Part of a small language model's weights: no biases in attention or MLP.
Each number is 200 + 40 x the weight over its row's rms, rounded and kept within 0 to 999. Layers, rows and columns count from 0. The size before them is the row's rms in percent of the matrix's.

# layer 3 MLP down (transposed), 384x96, rms 0.185, rows 24-130, columns 64-95
109,198,159,201,185,188,282,262,195,172,170,194,184,310,248,198,129,224,161,245,196,284,203,232,176,174,187,162,193,229,259,186,221
111,138,236,179,134,190,115,165,175,238,172,204,230,368,175,201,150,221,234,233,227,202,246,188,148,160,174,161,188,219,213,272,281
095,140,193,231,201,252,236,184,174,184,192,175,121,269,133,227,173,210,186,181,237,213,193,203,227,142,230,200,172,197,173,189,228
097,204,216,136,191,135,263,141,95,188,170,235,155,232,134,275,176,213,185,198,196,163,201,209,180,180,151,202,208,191,262,229,221
107,193,228,128,161,216,145,189,230,180,123,263,235,233,221,271,139,129,176,190,207,155,321,189,221,203,220,175,324,229,229,175,191
088,162,122,193,111,164,249,142,231,216,197,221,241,250,199,207,243,211,189,215,200,184,246,175,131,220,163,277,213,207,156,198,240
091,186,158,110,265,149,210,183,183,240,188,150,153,229,206,210,193,195,225,173,172,173,132,206,168,312,192,229,142,223,183,215,163
085,207,200,199,176,208,179,144,184,227,212,216,207,255,188,215,80,240,211,219,205,270,161,214,211,168,215,200,200,185,200,238,159
093,171,209,212,206,171,180,166,178,145,229,228,251,255,322,221,245,247,265,204,209,221,178,186,225,214,151,194,163,176,146,165,236
095,243,187,268,207,217,271,188,256,188,151,212,186,164,231,268,189,127,180,209,192,171,165,135,190,205,218,154,148,236,203,195,236
102,195,240,164,238,228,129,231,193,158,187,217,287,209,147,232,244,164,165,227,132,114,118,161,128,183,263,222,207,207,195,188,160
089,215,241,169,224,178,301,202,192,258,190,136,284,245,164,199,173,239,167,137,184,164,199,170,157,153,203,201,198,233,170,177,235
114,137,186,173,205,122,181,212,176,245,198,209,222,176,218,132,228,148,179,150,176,172,177,131,179,223,192,207,253,254,183,197,196
100,190,214,218,164,210,252,179,186,204,130,168,159,179,159,160,219,190,211,183,183,192,199,160,236,184,160,202,218,221,166,191,206
088,114,222,212,206,181,201,238,189,186,236,152,266,171,206,215,162,161,226,171,289,246,165,241,221,203,193,152,271,225,234,232,174
132,199,152,276,148,289,213,216,235,173,195,209,213,228,241,173,203,212,177,122,195,253,194,168,211,180,227,263,243,145,156,300,147
089,166,188,175,152,201,120,205,226,189,185,182,143,146,245,258,176,189,209,213,239,136,249,189,213,183,203,190,147,131,169,198,208
106,131,211,184,233,195,203,198,296,222,149,194,168,215,223,151,233,138,241,181,153,211,185,255,271,179,267,255,300,164,192,199,165
090,219,213,304,140,222,95,189,225,198,177,229,146,162,181,225,211,145,248,194,153,207,259,190,172,226,215,211,168,216,319,178,209
080,158,134,238,178,152,172,188,265,150,130,233,166,204,221,178,161,132,221,234,83,182,243,212,232,195,315,222,199,156,165,271,176
101,198,230,246,159,206,192,186,172,169,207,217,221,200,168,190,223,204,208,157,126,212,207,272,198,207,145,186,189,210,232,198,202
094,204,216,203,202,257,195,235,270,134,233,197,183,277,210,186,206,209,288,164,164,255,181,196,240,208,193,182,179,190,191,182,223
094,250,154,222,136,196,120,184,171,229,98,240,188,185,195,206,231,162,265,102,214,171,221,192,212,219,235,207,197,236,136,122,264
102,190,172,187,157,229,207,307,205,205,221,183,94,187,192,151,213,270,230,228,191,256,163,179,208,111,218,136,143,261,190,178,267
096,153,195,152,275,169,242,195,186,205,244,218,226,140,217,209,189,216,143,201,112,220,190,167,205,172,198,171,235,204,188,231,287
099,177,247,212,147,200,191,238,253,158,168,248,261,188,242,205,250,132,186,188,182,149,242,157,171,162,207,221,200,175,212,90,180
094,180,176,228,156,248,172,213,267,245,159,147,144,186,132,197,181,226,175,190,197,218,160,188,159,256,230,196,111,199,191,228,275
103,184,199,226,192,224,230,210,179,154,157,265,196,186,203,243,236,175,171,212,292,204,206,184,260,146,125,276,224,257,188,218,191
090,271,241,210,222,194,178,177,198,163,127,176,169,197,188,231,213,167,256,234,208,202,189,168,253,238,241,216,286,139,224,196,173
083,188,239,193,186,195,187,250,287,228,192,197,179,212,229,227,230,241,190,226,180,156,130,217,201,165,118,139,191,198,239,203,228
084,205,236,233,192,237,219,114,231,231,186,235,222,222,166,234,175,229,138,182,183,282,263,133,199,246,239,167,171,162,221,253,140
092,182,197,233,214,190,146,192,192,196,251,212,185,151,234,179,239,167,199,278,173,229,166,161,203,179,228,171,245,276,199,160,211
128,147,214,199,179,181,190,236,199,265,193,115,174,169,175,196,283,148,212,170,196,223,116,177,133,124,240,183,216,212,192,143,151
102,221,203,174,233,171,213,224,138,180,195,209,231,191,204,215,209,202,270,181,186,174,245,186,163,178,230,141,194,249,212,204,134
094,199,222,259,224,139,221,217,95,188,146,190,120,245,187,182,184,244,197,173,253,181,247,218,194,150,220,251,285,254,220,107,218
110,242,184,151,232,133,189,315,162,222,269,135,276,165,207,205,186,159,256,201,211,241,186,156,180,173,156,212,162,201,244,210,179
084,258,195,179,251,200,180,220,168,242,232,262,301,226,232,224,204,223,202,130,212,154,177,197,237,151,186,166,126,210,123,145,264
097,301,259,206,121,214,134,239,198,179,231,198,173,212,80,160,180,274,234,135,199,192,170,190,157,237,189,145,211,110,179,150,185
096,169,205,244,230,219,205,160,185,227,191,213,226,199,186,170,167,241,188,224,240,236,198,188,163,143,178,248,174,141,209,213,122
099,177,171,200,190,235,233,194,150,156,255,241,269,176,132,204,180,245,182,225,172,277,226,256,267,246,164,227,199,180,227,227,145
095,220,165,206,201,244,99,220,227,205,242,202,196,193,236,216,266,212,167,162,240,260,205,189,225,161,151,228,217,211,216,205,267
073,218,224,229,160,201,179,156,179,202,234,210,178,179,217,220,214,183,172,230,249,191,219,144,257,259,152,261,281,197,271,239,211
082,208,211,169,189,225,188,270,236,197,235,236,188,199,221,199,202,234,227,221,227,184,234,141,126,194,192,189,122,178,207,264,222
117,261,219,222,196,258,264,214,273,183,181,250,199,237,238,220,275,250,230,174,233,150,164,165,207,224,125,142,109,221,228,273,258
092,203,199,137,250,219,207,239,164,170,124,229,153,255,118,194,251,213,268,280,195,193,145,162,236,137,196,172,175,252,156,188,246
117,151,152,215,254,232,241,182,202,196,185,161,204,156,194,254,137,256,261,152,260,211,191,246,212,223,212,234,153,159,267,236,222
086,250,171,198,209,296,204,321,266,189,168,202,246,220,206,201,202,162,242,266,249,237,282,171,223,195,204,213,204,184,162,159,281
100,181,177,218,253,221,286,186,131,228,260,169,259,218,135,198,222,197,193,179,233,206,189,164,181,240,165,256,194,211,243,213,198
087,184,213,251,223,216,234,210,211,252,192,153,178,210,261,181,230,244,162,170,222,228,195,208,252,206,190,202,141,204,165,208,166
097,193,243,163,187,207,189,213,194,158,242,196,196,149,191,186,222,176,173,213,196,116,193,172,167,201,194,233,193,241,209,187,129
082,175,172,182,223,180,192,198,141,294,211,188,221,105,260,175,130,175,210,171,237,167,129,196,156,172,230,241,207,172,216,162,197
088,188,250,214,244,144,246,180,252,217,217,236,245,139,249,140,171,275,177,211,181,196,303,230,228,224,195,211,152,191,264,172,219
090,223,174,239,160,234,140,191,217,210,211,170,230,212,186,197,248,243,121,183,190,186,213,242,231,173,150,134,204,250,196,166,181
106,260,158,272,193,236,186,264,188,118,135,215,221,262,167,230,205,201,177,216,180,160,112,171,220,227,173,222,198,242,265,212,213
097,133,153,216,240,162,182,137,136,200,218,267,169,128,227,256,278,179,217,246,227,203,179,236,206,286,176,227,246,144,209,175,127
098,203,206,119,163,189,186,232,179,196,189,215,244,210,193,144,146,237,191,225,203,241,111,204,194,137,208,178,142,246,229,213,244
113,238,217,237,186,191,181,249,205,150,160,193,167,164,199,191,176,215,210,172,171,303,173,158,245,194,257,210,222,123,189,190,144
120,233,211,163,136,253,186,211,260,211,172,282,205,217,209,195,113,190,225,197,243,200,229,198,202,150,193,241,207,302,263,197,226
109,130,250,248,201,199,270,178,184,226,156,236,200,162,152,148,299,162,177,235,176,234,165,216,145,206,213,175,200,166,162,122,219
105,205,137,209,210,157,265,186,253,226,207,280,193,229,197,174,200,279,201,125,181,262,245,201,235,218,262,211,224,250,175,264,183
097,232,183,249,191,196,215,189,195,215,169,149,251,185,256,208,222,163,255,218,208,166,241,125,188,237,168,175,168,175,193,329,257
083,212,167,201,168,194,228,164,230,162,224,288,255,197,203,116,253,176,144,172,132,240,173,215,230,258,220,186,263,152,198,229,173
098,162,240,214,304,230,118,143,133,243,172,209,203,202,219,249,215,126,158,172,245,155,186,139,183,242,216,247,277,167,195,181,160
112,217,163,250,244,200,212,209,149,196,262,236,199,140,193,145,247,246,239,233,236,267,165,226,216,169,148,222,214,169,232,203,244
096,229,146,137,289,248,230,182,166,190,219,250,152,139,187,242,167,213,235,142,212,290,224,179,242,196,219,178,201,199,193,148,209
116,185,170,185,192,189,217,183,176,195,220,208,241,163,255,175,180,216,145,216,235,207,163,229,269,209,215,166,180,241,189,231,163
092,193,163,173,229,202,268,228,156,141,210,169,283,197,239,249,123,261,142,161,262,200,180,276,146,187,218,192,158,189,150,244,170
100,146,289,260,164,216,282,204,194,249,188,188,135,164,204,223,192,222,169,121,220,192,215,274,185,238,289,173,263,202,252,188,176
112,224,212,216,240,263,231,200,203,217,147,119,98,225,165,176,194,212,209,204,144,237,173,204,224,243,215,188,154,114,189,153,200
113,246,191,167,157,183,240,159,140,181,226,166,251,264,203,198,233,218,146,265,214,188,156,163,235,254,273,214,258,123,224,113,183
132,188,214,325,217,183,192,234,201,222,160,170,285,182,181,214,170,221,145,266,223,124,195,176,172,205,212,174,270,136,163,180,197
106,184,143,162,226,195,196,170,208,208,288,198,122,214,153,234,128,158,224,136,233,214,264,195,228,244,149,244,172,175,238,250,212
094,178,238,249,156,150,185,188,195,178,256,201,148,174,165,239,252,215,194,231,201,199,262,170,241,102,217,183,194,166,174,161,164
088,190,171,243,211,160,160,255,211,199,121,221,154,185,199,162,201,177,180,216,224,266,215,206,212,208,99,175,288,237,238,200,174
105,200,200,232,259,173,248,198,183,171,197,175,194,214,188,204,214,176,36,275,159,195,159,179,154,245,191,151,266,224,240,252,175
105,222,173,202,249,217,200,172,207,211,263,207,216,152,225,321,251,256,233,229,146,215,242,177,171,217,245,226,143,194,199,192,176
104,130,190,183,144,128,245,161,156,212,228,276,303,148,212,186,211,174,208,226,270,175,232,191,230,179,244,241,251,210,255,196,196
093,173,240,224,198,240,127,252,214,257,182,176,176,219,226,208,225,289,196,177,201,202,220,292,210,175,225,183,256,137,110,240,212
103,239,209,178,142,204,253,231,236,192,173,151,181,267,227,222,198,198,278,189,252,193,161,169,177,247,200,170,179,198,129,241,247
093,195,250,248,229,187,219,230,179,265,163,191,253,231,194,254,201,110,203,247,246,130,221,200,193,227,169,195,223,187,151,164,194
112,167,216,225,253,229,317,258,142,171,215,112,203,174,204,160,176,210,94,164,227,232,200,249,240,197,183,200,140,142,205,195,213
107,208,304,193,133,170,210,230,133,168,221,193,150,232,209,157,206,132,210,198,234,200,192,172,182,171,213,187,194,180,241,161,279
081,178,175,183,126,215,159,123,244,182,269,191,145,187,246,185,195,235,197,185,167,214,193,151,256,267,223,261,198,206,212,239,164
076,162,126,234,182,248,224,213,209,213,180,228,182,143,145,230,123,235,195,189,185,250,190,213,145,205,179,163,126,176,273,225,279
081,184,244,199,246,258,242,206,142,179,164,219,232,138,207,255,200,198,194,226,216,181,195,125,166,240,163,197,178,191,211,200,150
111,192,217,200,177,91,207,154,237,230,156,207,165,167,199,179,196,176,131,259,204,156,199,238,189,156,171,201,168,190,117,184,188
087,203,152,216,232,150,232,215,156,182,207,140,156,203,178,163,227,193,222,229,171,214,161,140,179,270,284,172,228,127,224,247,169
086,195,208,192,221,221,268,177,251,203,265,278,175,186,218,195,225,244,233,214,177,242,176,247,183,199,202,189,212,137,252,200,209
087,156,190,137,239,194,149,206,189,201,245,183,156,207,180,155,240,218,176,209,101,246,147,253,291,219,142,208,239,179,188,257,218
092,181,207,151,221,136,177,158,194,213,213,186,166,197,231,195,208,240,184,231,183,139,192,205,141,295,247,208,162,265,180,141,208
095,203,234,260,175,237,185,187,220,182,190,174,179,224,182,170,258,270,232,212,160,190,172,165,160,218,153,170,206,227,240,220,180
104,185,178,240,224,189,227,217,218,204,225,179,219,221,195,179,177,295,220,214,103,272,215,215,259,215,217,302,167,157,168,203,262
097,240,202,181,211,265,240,165,261,144,164,286,199,178,264,218,212,225,179,170,231,125,226,198,160,219,105,175,162,153,179,167,232
103,123,147,193,237,225,189,176,135,208,159,180,182,163,114,125,126,205,256,163,184,244,198,192,295,167,210,173,249,241,164,192,194
125,240,178,189,220,169,237,186,171,159,191,255,84,273,209,192,242,149,164,211,176,230,172,222,254,209,228,154,162,131,181,137,197
099,198,172,209,193,241,172,262,239,278,239,219,156,220,163,139,154,215,250,138,236,277,152,244,219,179,246,125,199,233,281,157,232
124,199,204,241,229,136,224,186,249,133,242,230,304,168,162,204,192,184,244,170,226,191,140,163,203,180,194,178,169,146,264,202,128
119,272,211,159,205,200,173,138,164,163,147,235,213,180,258,233,287,163,167,247,179,177,178,181,196,233,148,172,232,207,212,173,138
105,163,157,175,183,221,203,237,191,214,118,263,170,201,254,71,234,176,196,158,217,240,235,254,134,176,168,143,166,273,154,150,227
084,222,198,243,231,186,184,219,157,172,206,197,194,241,209,157,265,197,179,237,157,290,174,230,211,234,197,171,214,249,168,219,120
097,286,159,157,201,219,174,205,245,146,187,258,172,241,199,139,148,185,218,221,162,121,245,167,242,204,174,196,240,173,212,224,147
104,282,207,193,160,206,220,250,193,227,177,215,217,284,169,223,183,263,162,237,245,170,155,166,222,186,127,156,192,155,174,224,238
094,167,147,256,155,153,226,162,187,122,208,146,184,190,200,233,187,193,227,146,295,234,190,166,239,225,168,164,172,131,226,194,153
093,130,172,276,177,257,174,181,157,126,173,182,93,173,217,201,194,180,209,171,203,257,114,189,312,233,222,162,216,212,220,221,165
092,186,170,241,181,238,232,239,194,160,305,187,245,163,205,287,287,222,154,201,152,234,216,182,263,202,184,187,209,247,206,205,158
109,135,173,201,259,215,244,203,281,204,160,211,156,243,177,228,104,163,241,185,217,226,206,208,254,285,126,228,193,149,204,233,182
098,210,230,264,158,247,165,235,220,156,226,154,246,186,143,236,236,245,227,238,187,180,175,136,287,180,267,181,161,193,167,223,193
# layer 3 MLP up, 384x96, rms 0.204, rows 25-131, columns 64-95
102,188,147,239,218,103,303,213,130,220,185,214,242,274,201,212,194,142,178,233,206,196,204,224,189,148,155,152,177,256,197,168,214
104,223,245,237,277,179,113,203,202,199,187,241,164,277,199,208,170,177,228,205,166,190,161,188,216,160,161,199,220,180,222,193,150
096,209,201,214,208,152,111,143,185,239,212,164,205,234,219,147,150,208,167,237,240,204,185,247,200,164,210,238,187,159,132,181,178
105,165,209,200,214,218,215,187,243,256,215,239,144,213,143,294,173,249,242,200,212,172,163,164,132,209,187,178,204,205,157,263,262
097,229,115,187,117,180,207,203,185,170,197,222,181,193,227,189,199,223,125,219,271,218,176,171,186,162,265,190,211,256,223,185,232
093,281,166,183,208,142,256,183,215,197,233,200,244,259,187,245,209,172,214,213,192,235,161,164,197,138,160,123,241,150,182,234,140
087,191,205,155,169,271,226,175,150,171,170,214,202,170,217,209,184,271,246,159,196,125,192,169,214,159,242,181,175,231,228,157,222
097,201,182,215,205,187,135,188,221,117,180,191,171,207,232,201,114,208,159,221,229,237,258,116,269,205,160,130,164,122,173,218,211
090,185,250,122,207,148,195,222,193,241,207,242,206,200,185,178,174,312,208,200,141,291,147,204,240,118,227,221,208,214,168,199,147
091,229,201,186,171,219,232,136,202,136,248,160,299,227,179,123,178,187,200,257,257,208,187,219,200,189,210,236,266,207,210,212,192
098,164,188,160,218,191,221,126,262,170,162,109,208,198,211,313,284,187,207,251,168,195,133,190,212,190,185,195,175,215,170,189,239
107,233,203,169,184,184,136,196,193,151,197,281,295,238,201,217,226,237,199,220,224,116,218,245,242,228,178,194,281,187,215,188,130
089,228,203,201,161,198,189,239,179,159,220,170,224,177,205,173,229,219,229,172,223,215,200,224,191,191,202,180,192,153,193,113,143
101,187,264,91,208,155,281,237,150,194,164,157,173,258,245,265,182,163,177,179,206,194,236,202,189,250,204,297,252,192,153,214,164
127,138,219,223,196,194,222,176,222,170,240,215,198,189,179,253,260,164,240,136,193,170,127,165,160,284,249,222,187,161,268,158,119
084,290,204,217,123,196,186,166,145,187,239,200,177,186,178,155,264,150,201,221,183,196,266,136,205,153,234,212,229,185,234,112,136
092,227,201,177,190,196,188,256,154,184,203,245,185,250,151,196,234,198,117,177,149,161,260,237,190,190,204,279,186,238,146,200,208
092,244,166,283,187,152,216,173,129,239,200,218,187,176,182,229,168,266,212,243,172,244,235,213,164,224,232,178,262,138,259,255,196
084,186,261,233,233,245,210,200,243,231,206,218,190,212,186,195,127,240,160,150,226,181,165,220,181,167,112,130,181,146,226,201,238
083,266,219,204,153,147,241,171,214,276,197,144,176,151,266,195,157,187,202,202,248,180,223,135,239,202,221,215,268,199,164,216,147
087,223,169,183,202,194,229,213,207,153,220,170,250,244,160,200,179,146,175,251,204,210,214,251,155,160,178,217,257,260,207,138,188
094,200,164,228,183,239,167,160,165,211,172,213,169,200,242,197,207,114,196,205,253,220,233,265,250,148,135,235,237,202,147,211,229
092,143,275,232,198,214,276,276,142,176,197,176,192,173,165,192,228,162,210,211,190,148,265,206,175,206,165,198,200,237,190,185,151
097,274,223,224,194,134,147,215,224,193,243,184,121,261,253,130,163,124,200,188,246,231,212,188,174,195,155,154,269,166,225,88,248
104,171,194,194,205,226,187,228,172,156,195,132,102,250,181,297,166,274,182,244,156,233,204,173,196,150,171,170,225,190,156,152,148
102,236,271,191,180,192,142,196,188,160,176,251,184,196,182,295,176,212,296,171,229,208,224,209,231,209,221,197,219,210,172,164,160
095,216,204,167,178,196,190,142,207,210,239,195,226,272,182,262,215,206,177,151,154,82,227,133,215,243,156,204,174,235,250,147,206
090,192,187,155,146,170,219,163,153,239,211,197,206,128,209,171,211,156,207,264,189,291,150,223,181,167,154,224,120,243,216,279,283
092,185,223,200,272,235,178,206,191,219,205,238,206,140,185,236,219,240,188,78,202,195,224,173,265,180,147,201,221,192,165,158,180
095,262,159,260,179,132,263,163,193,165,103,222,215,148,306,167,204,186,192,241,193,261,197,215,170,153,224,224,205,161,223,179,289
095,196,190,150,134,150,230,282,219,140,239,261,177,189,204,273,288,162,275,201,201,231,165,185,149,168,252,135,158,235,201,201,249
119,200,172,237,142,182,220,221,219,175,206,245,177,174,171,212,195,239,133,196,267,156,157,241,130,162,232,168,109,242,246,229,191
096,212,141,217,241,245,197,155,225,295,122,180,214,224,202,197,162,171,268,215,157,233,217,157,231,166,114,170,280,217,220,193,264
077,240,180,216,258,176,231,240,145,119,154,199,152,108,189,122,151,227,248,206,201,210,211,184,229,135,167,250,170,248,185,211,247
105,169,236,162,230,196,239,184,237,236,220,176,167,215,272,266,188,109,236,209,166,219,175,201,221,212,208,125,146,164,170,220,157
065,232,202,215,181,167,191,154,193,193,164,204,178,246,210,268,214,222,117,246,210,221,206,235,154,142,184,173,204,175,249,222,177
093,220,199,153,237,144,154,223,194,204,156,154,138,175,252,212,162,169,192,166,186,139,176,250,192,289,239,276,168,213,170,191,192
100,247,204,111,241,199,171,177,214,249,179,150,142,170,208,181,214,165,227,192,224,171,197,130,255,251,203,119,179,221,164,165,213
117,187,211,206,180,221,189,302,280,266,164,156,122,223,169,207,162,200,236,176,186,202,182,191,228,119,188,225,164,220,268,152,239
093,219,249,127,217,170,281,215,175,213,172,215,199,247,166,238,168,232,230,206,146,128,239,282,263,222,270,187,204,217,190,200,226
085,208,175,214,178,255,205,252,168,204,173,262,212,255,230,102,230,190,191,139,215,247,235,232,206,153,206,219,246,247,174,171,153
081,203,230,218,241,225,265,91,190,178,182,224,207,195,212,155,218,217,194,96,208,208,145,216,192,184,171,139,262,208,194,129,207
108,138,235,145,212,259,194,181,207,246,190,205,154,231,180,157,180,158,123,204,225,78,216,178,149,221,211,192,140,189,156,113,219
098,226,249,152,238,200,214,141,164,298,278,200,187,227,188,190,148,252,160,192,203,142,163,191,103,207,146,272,201,264,189,201,247
121,231,203,122,222,184,149,221,164,201,264,118,178,230,196,139,155,170,174,250,147,212,243,213,168,229,191,200,228,224,160,150,282
083,184,174,181,279,202,229,127,155,260,210,205,155,199,179,227,238,157,151,153,269,214,263,155,221,245,201,301,200,195,177,171,200
106,230,222,213,230,199,209,168,234,125,196,230,184,233,138,211,238,169,157,215,196,134,214,136,255,215,227,201,300,247,214,233,224
100,262,171,151,202,229,159,221,195,196,143,291,227,190,132,169,144,214,177,198,192,145,133,194,171,183,182,212,223,291,228,209,193
087,231,196,267,201,192,226,149,151,193,111,219,229,282,232,217,207,211,221,190,248,306,217,174,209,178,215,197,275,166,209,178,232
084,181,196,176,179,146,180,192,292,175,160,232,129,156,141,184,194,193,148,170,208,170,166,165,108,199,220,281,225,198,132,185,138
096,186,191,219,232,178,162,259,212,222,123,188,202,243,195,193,180,155,207,182,284,205,200,82,181,179,225,234,167,247,222,166,244
091,193,172,254,199,190,233,182,162,167,162,253,252,193,252,213,188,176,267,166,240,257,155,204,243,195,208,216,164,210,237,251,173
114,163,166,202,230,232,239,183,244,246,174,178,123,231,200,131,172,177,274,215,171,250,245,170,121,138,116,142,214,209,172,231,220
107,169,177,175,200,223,150,133,178,170,194,234,180,192,255,219,282,154,190,165,283,185,237,172,236,173,136,212,243,204,288,245,183
102,162,205,167,175,169,144,167,228,126,130,196,173,211,165,123,159,223,229,268,185,194,220,170,155,178,227,255,255,142,229,157,189
102,240,176,219,248,247,130,229,180,190,221,180,182,189,190,192,174,160,246,137,162,153,142,214,195,170,188,201,250,100,201,254,218
106,181,228,177,255,177,309,216,161,185,180,232,222,144,215,241,226,219,185,117,217,206,207,202,234,188,206,205,178,184,201,194,200
111,205,224,140,240,210,173,185,229,225,195,205,209,200,181,186,200,188,178,228,218,169,214,230,215,148,223,161,203,200,150,167,127
097,218,199,215,261,172,163,194,198,177,166,205,265,141,234,156,204,240,160,267,307,119,148,200,237,245,186,175,201,240,268,206,190
096,211,221,219,211,267,186,247,187,218,237,236,219,139,249,204,244,218,193,119,190,180,245,115,114,230,173,171,155,237,182,179,153
090,252,197,187,241,142,234,147,207,204,221,148,231,167,183,167,104,226,182,200,210,238,245,166,186,185,198,208,185,207,236,214,157
098,200,246,188,207,181,247,212,272,186,102,207,221,213,155,169,161,161,200,151,234,154,261,234,210,254,238,137,242,262,235,188,207
105,179,200,116,151,190,205,190,240,198,188,158,205,176,260,213,187,172,274,244,224,189,174,229,237,222,213,213,235,234,189,189,166
092,252,160,227,224,179,231,229,217,119,223,214,176,201,166,162,130,182,184,226,190,163,223,253,234,175,288,222,227,255,156,189,204
098,165,208,161,199,163,191,178,179,279,217,179,191,183,172,220,160,194,195,145,186,247,211,207,159,231,202,204,209,191,151,197,124
098,174,253,156,183,128,231,184,150,196,200,212,170,244,231,221,246,156,141,169,222,140,225,197,227,210,153,151,190,271,171,238,215
111,257,164,139,272,186,157,204,221,262,212,79,216,279,169,209,198,215,223,276,242,268,250,254,215,167,198,195,142,199,199,148,243
104,128,163,140,195,175,249,193,264,229,180,230,168,130,227,219,340,188,241,214,187,180,143,166,215,235,171,217,209,202,235,109,179
105,208,203,173,146,203,121,293,156,192,251,192,162,169,204,190,253,254,266,192,214,216,185,238,178,191,235,212,163,228,224,184,218
131,203,171,252,244,241,246,191,140,235,224,232,243,189,173,214,171,177,253,183,192,126,237,147,201,224,197,146,231,257,199,191,176
108,177,239,217,145,197,175,190,257,212,130,156,229,192,232,188,171,229,198,218,165,169,168,162,180,242,222,233,141,242,192,152,143
086,212,169,134,236,159,135,187,236,81,238,251,257,140,140,214,184,177,196,223,200,193,119,181,211,264,208,195,132,208,248,185,258
090,153,152,151,240,232,275,235,208,203,212,134,218,225,173,236,210,168,222,250,149,190,212,196,181,257,251,196,222,257,70,205,219
092,232,185,212,244,215,174,254,193,201,234,233,314,229,204,168,160,220,250,158,299,164,246,208,173,248,229,197,206,240,284,185,148
101,197,143,287,192,208,231,240,171,199,168,156,198,158,155,154,227,182,227,190,224,144,144,186,214,184,291,157,176,191,195,261,143
115,163,238,168,248,150,169,247,163,164,223,180,184,193,269,224,193,224,179,140,207,271,195,188,197,140,171,202,183,160,147,207,160
089,182,220,221,210,115,231,156,169,152,195,202,238,142,271,189,259,233,184,207,294,153,205,229,218,224,228,278,239,183,228,251,178
099,222,175,120,180,196,173,184,254,242,236,188,175,216,154,253,201,219,195,205,185,137,259,200,214,259,229,119,174,248,191,197,257
093,213,194,186,239,163,207,265,201,194,181,197,174,156,151,198,206,185,221,243,187,182,199,168,216,279,235,164,239,215,248,235,179
100,161,252,219,317,198,126,197,103,165,238,187,248,268,239,197,182,212,236,206,264,195,183,237,180,180,228,214,210,166,200,232,237
117,140,175,178,216,212,273,211,218,178,190,237,204,174,196,227,213,266,191,227,188,212,250,153,257,240,158,176,166,181,212,239,225
091,167,154,203,241,190,243,217,115,208,179,235,191,222,199,206,182,202,166,212,178,225,245,293,110,205,183,230,229,165,223,229,224
084,111,213,223,188,193,189,120,242,252,173,167,192,216,243,221,278,287,209,174,141,191,96,249,171,131,178,280,222,170,158,186,141
074,191,232,174,178,224,95,234,183,220,200,128,191,265,162,257,198,203,189,175,203,215,95,204,244,198,229,217,214,253,169,266,148
100,188,225,197,201,202,203,261,247,109,210,152,186,227,131,176,162,301,177,215,220,228,266,199,258,200,208,154,240,202,175,143,234
087,178,194,186,221,235,193,168,218,271,215,221,267,210,171,276,142,218,155,176,170,199,170,213,182,191,122,239,172,235,160,238,129
089,150,162,249,241,242,163,213,213,159,228,175,184,251,175,133,179,211,232,159,179,203,202,199,205,171,268,177,192,208,149,196,131
092,186,264,190,234,216,151,244,166,233,149,219,231,236,174,199,90,205,197,117,228,200,175,188,209,185,139,170,215,232,228,151,224
082,172,208,213,270,249,217,257,163,187,169,215,191,221,228,254,169,204,251,178,162,232,165,162,168,207,187,196,199,213,171,251,242
085,244,207,146,233,167,156,151,235,200,190,177,209,243,215,158,191,225,279,173,239,226,280,225,250,202,181,164,298,204,226,204,232
109,201,186,253,152,206,171,196,215,209,174,179,239,186,204,227,251,224,124,251,209,171,193,263,131,227,139,194,247,160,189,187,204
093,209,260,194,216,164,171,230,158,151,201,235,149,198,146,227,152,175,201,133,173,216,181,205,156,170,237,269,207,169,140,165,185
100,246,169,106,184,176,216,202,138,199,189,264,169,142,197,162,244,251,161,254,146,167,172,263,200,122,206,220,183,188,136,184,97
109,205,173,140,258,179,177,209,148,178,180,214,172,282,149,149,163,104,191,204,142,164,189,240,165,209,269,145,220,186,216,186,150
122,151,178,177,193,167,268,164,170,192,142,185,210,250,253,307,208,155,158,237,189,233,195,210,159,142,138,212,202,158,175,236,111
119,212,254,134,220,193,219,152,175,114,245,244,151,209,171,205,212,114,198,192,212,187,199,193,253,228,223,122,230,190,181,215,166
136,199,168,213,184,191,212,275,205,267,213,158,147,286,143,183,137,221,277,167,175,225,219,156,146,173,206,155,186,229,142,219,280
090,103,241,218,245,227,187,221,168,119,185,163,236,152,228,157,228,210,104,247,222,168,137,144,253,175,201,221,218,200,255,194,202
079,156,182,260,217,226,233,297,234,209,257,182,135,152,219,115,194,239,177,195,237,157,223,179,180,193,220,238,210,205,171,159,232
070,185,248,100,233,166,208,241,200,282,138,226,140,227,155,227,244,161,209,157,187,232,182,206,159,186,267,179,254,276,181,163,180
102,220,274,134,200,136,198,290,205,151,219,251,221,168,197,193,150,161,201,223,165,190,176,178,226,212,165,201,187,265,250,164,201
088,255,253,150,184,138,228,212,181,190,140,251,201,279,201,262,164,201,184,127,184,208,133,217,203,230,180,193,234,191,269,168,144
098,188,182,149,149,163,205,257,244,229,180,186,213,237,241,238,205,165,209,216,171,110,235,89,67,221,180,188,209,203,234,180,247
092,266,179,59,182,201,255,154,177,217,207,170,172,201,160,185,157,178,207,259,144,173,249,168,169,169,215,209,217,270,182,209,262
103,186,172,241,305,270,155,230,160,188,255,122,155,222,182,155,252,201,180,188,209,190,237,250,202,179,195,150,243,187,251,168,177
104,250,192,162,211,205,147,175,262,217,181,134,143,263,252,201,171,164,184,200,127,241,214,193,119,159,161,195,203,215,179,194,274
081,210,243,207,208,185,208,212,201,270,190,80,217,227,289,170,149,128,238,151,194,276,171,178,183,233,201,203,230,159,185,169,222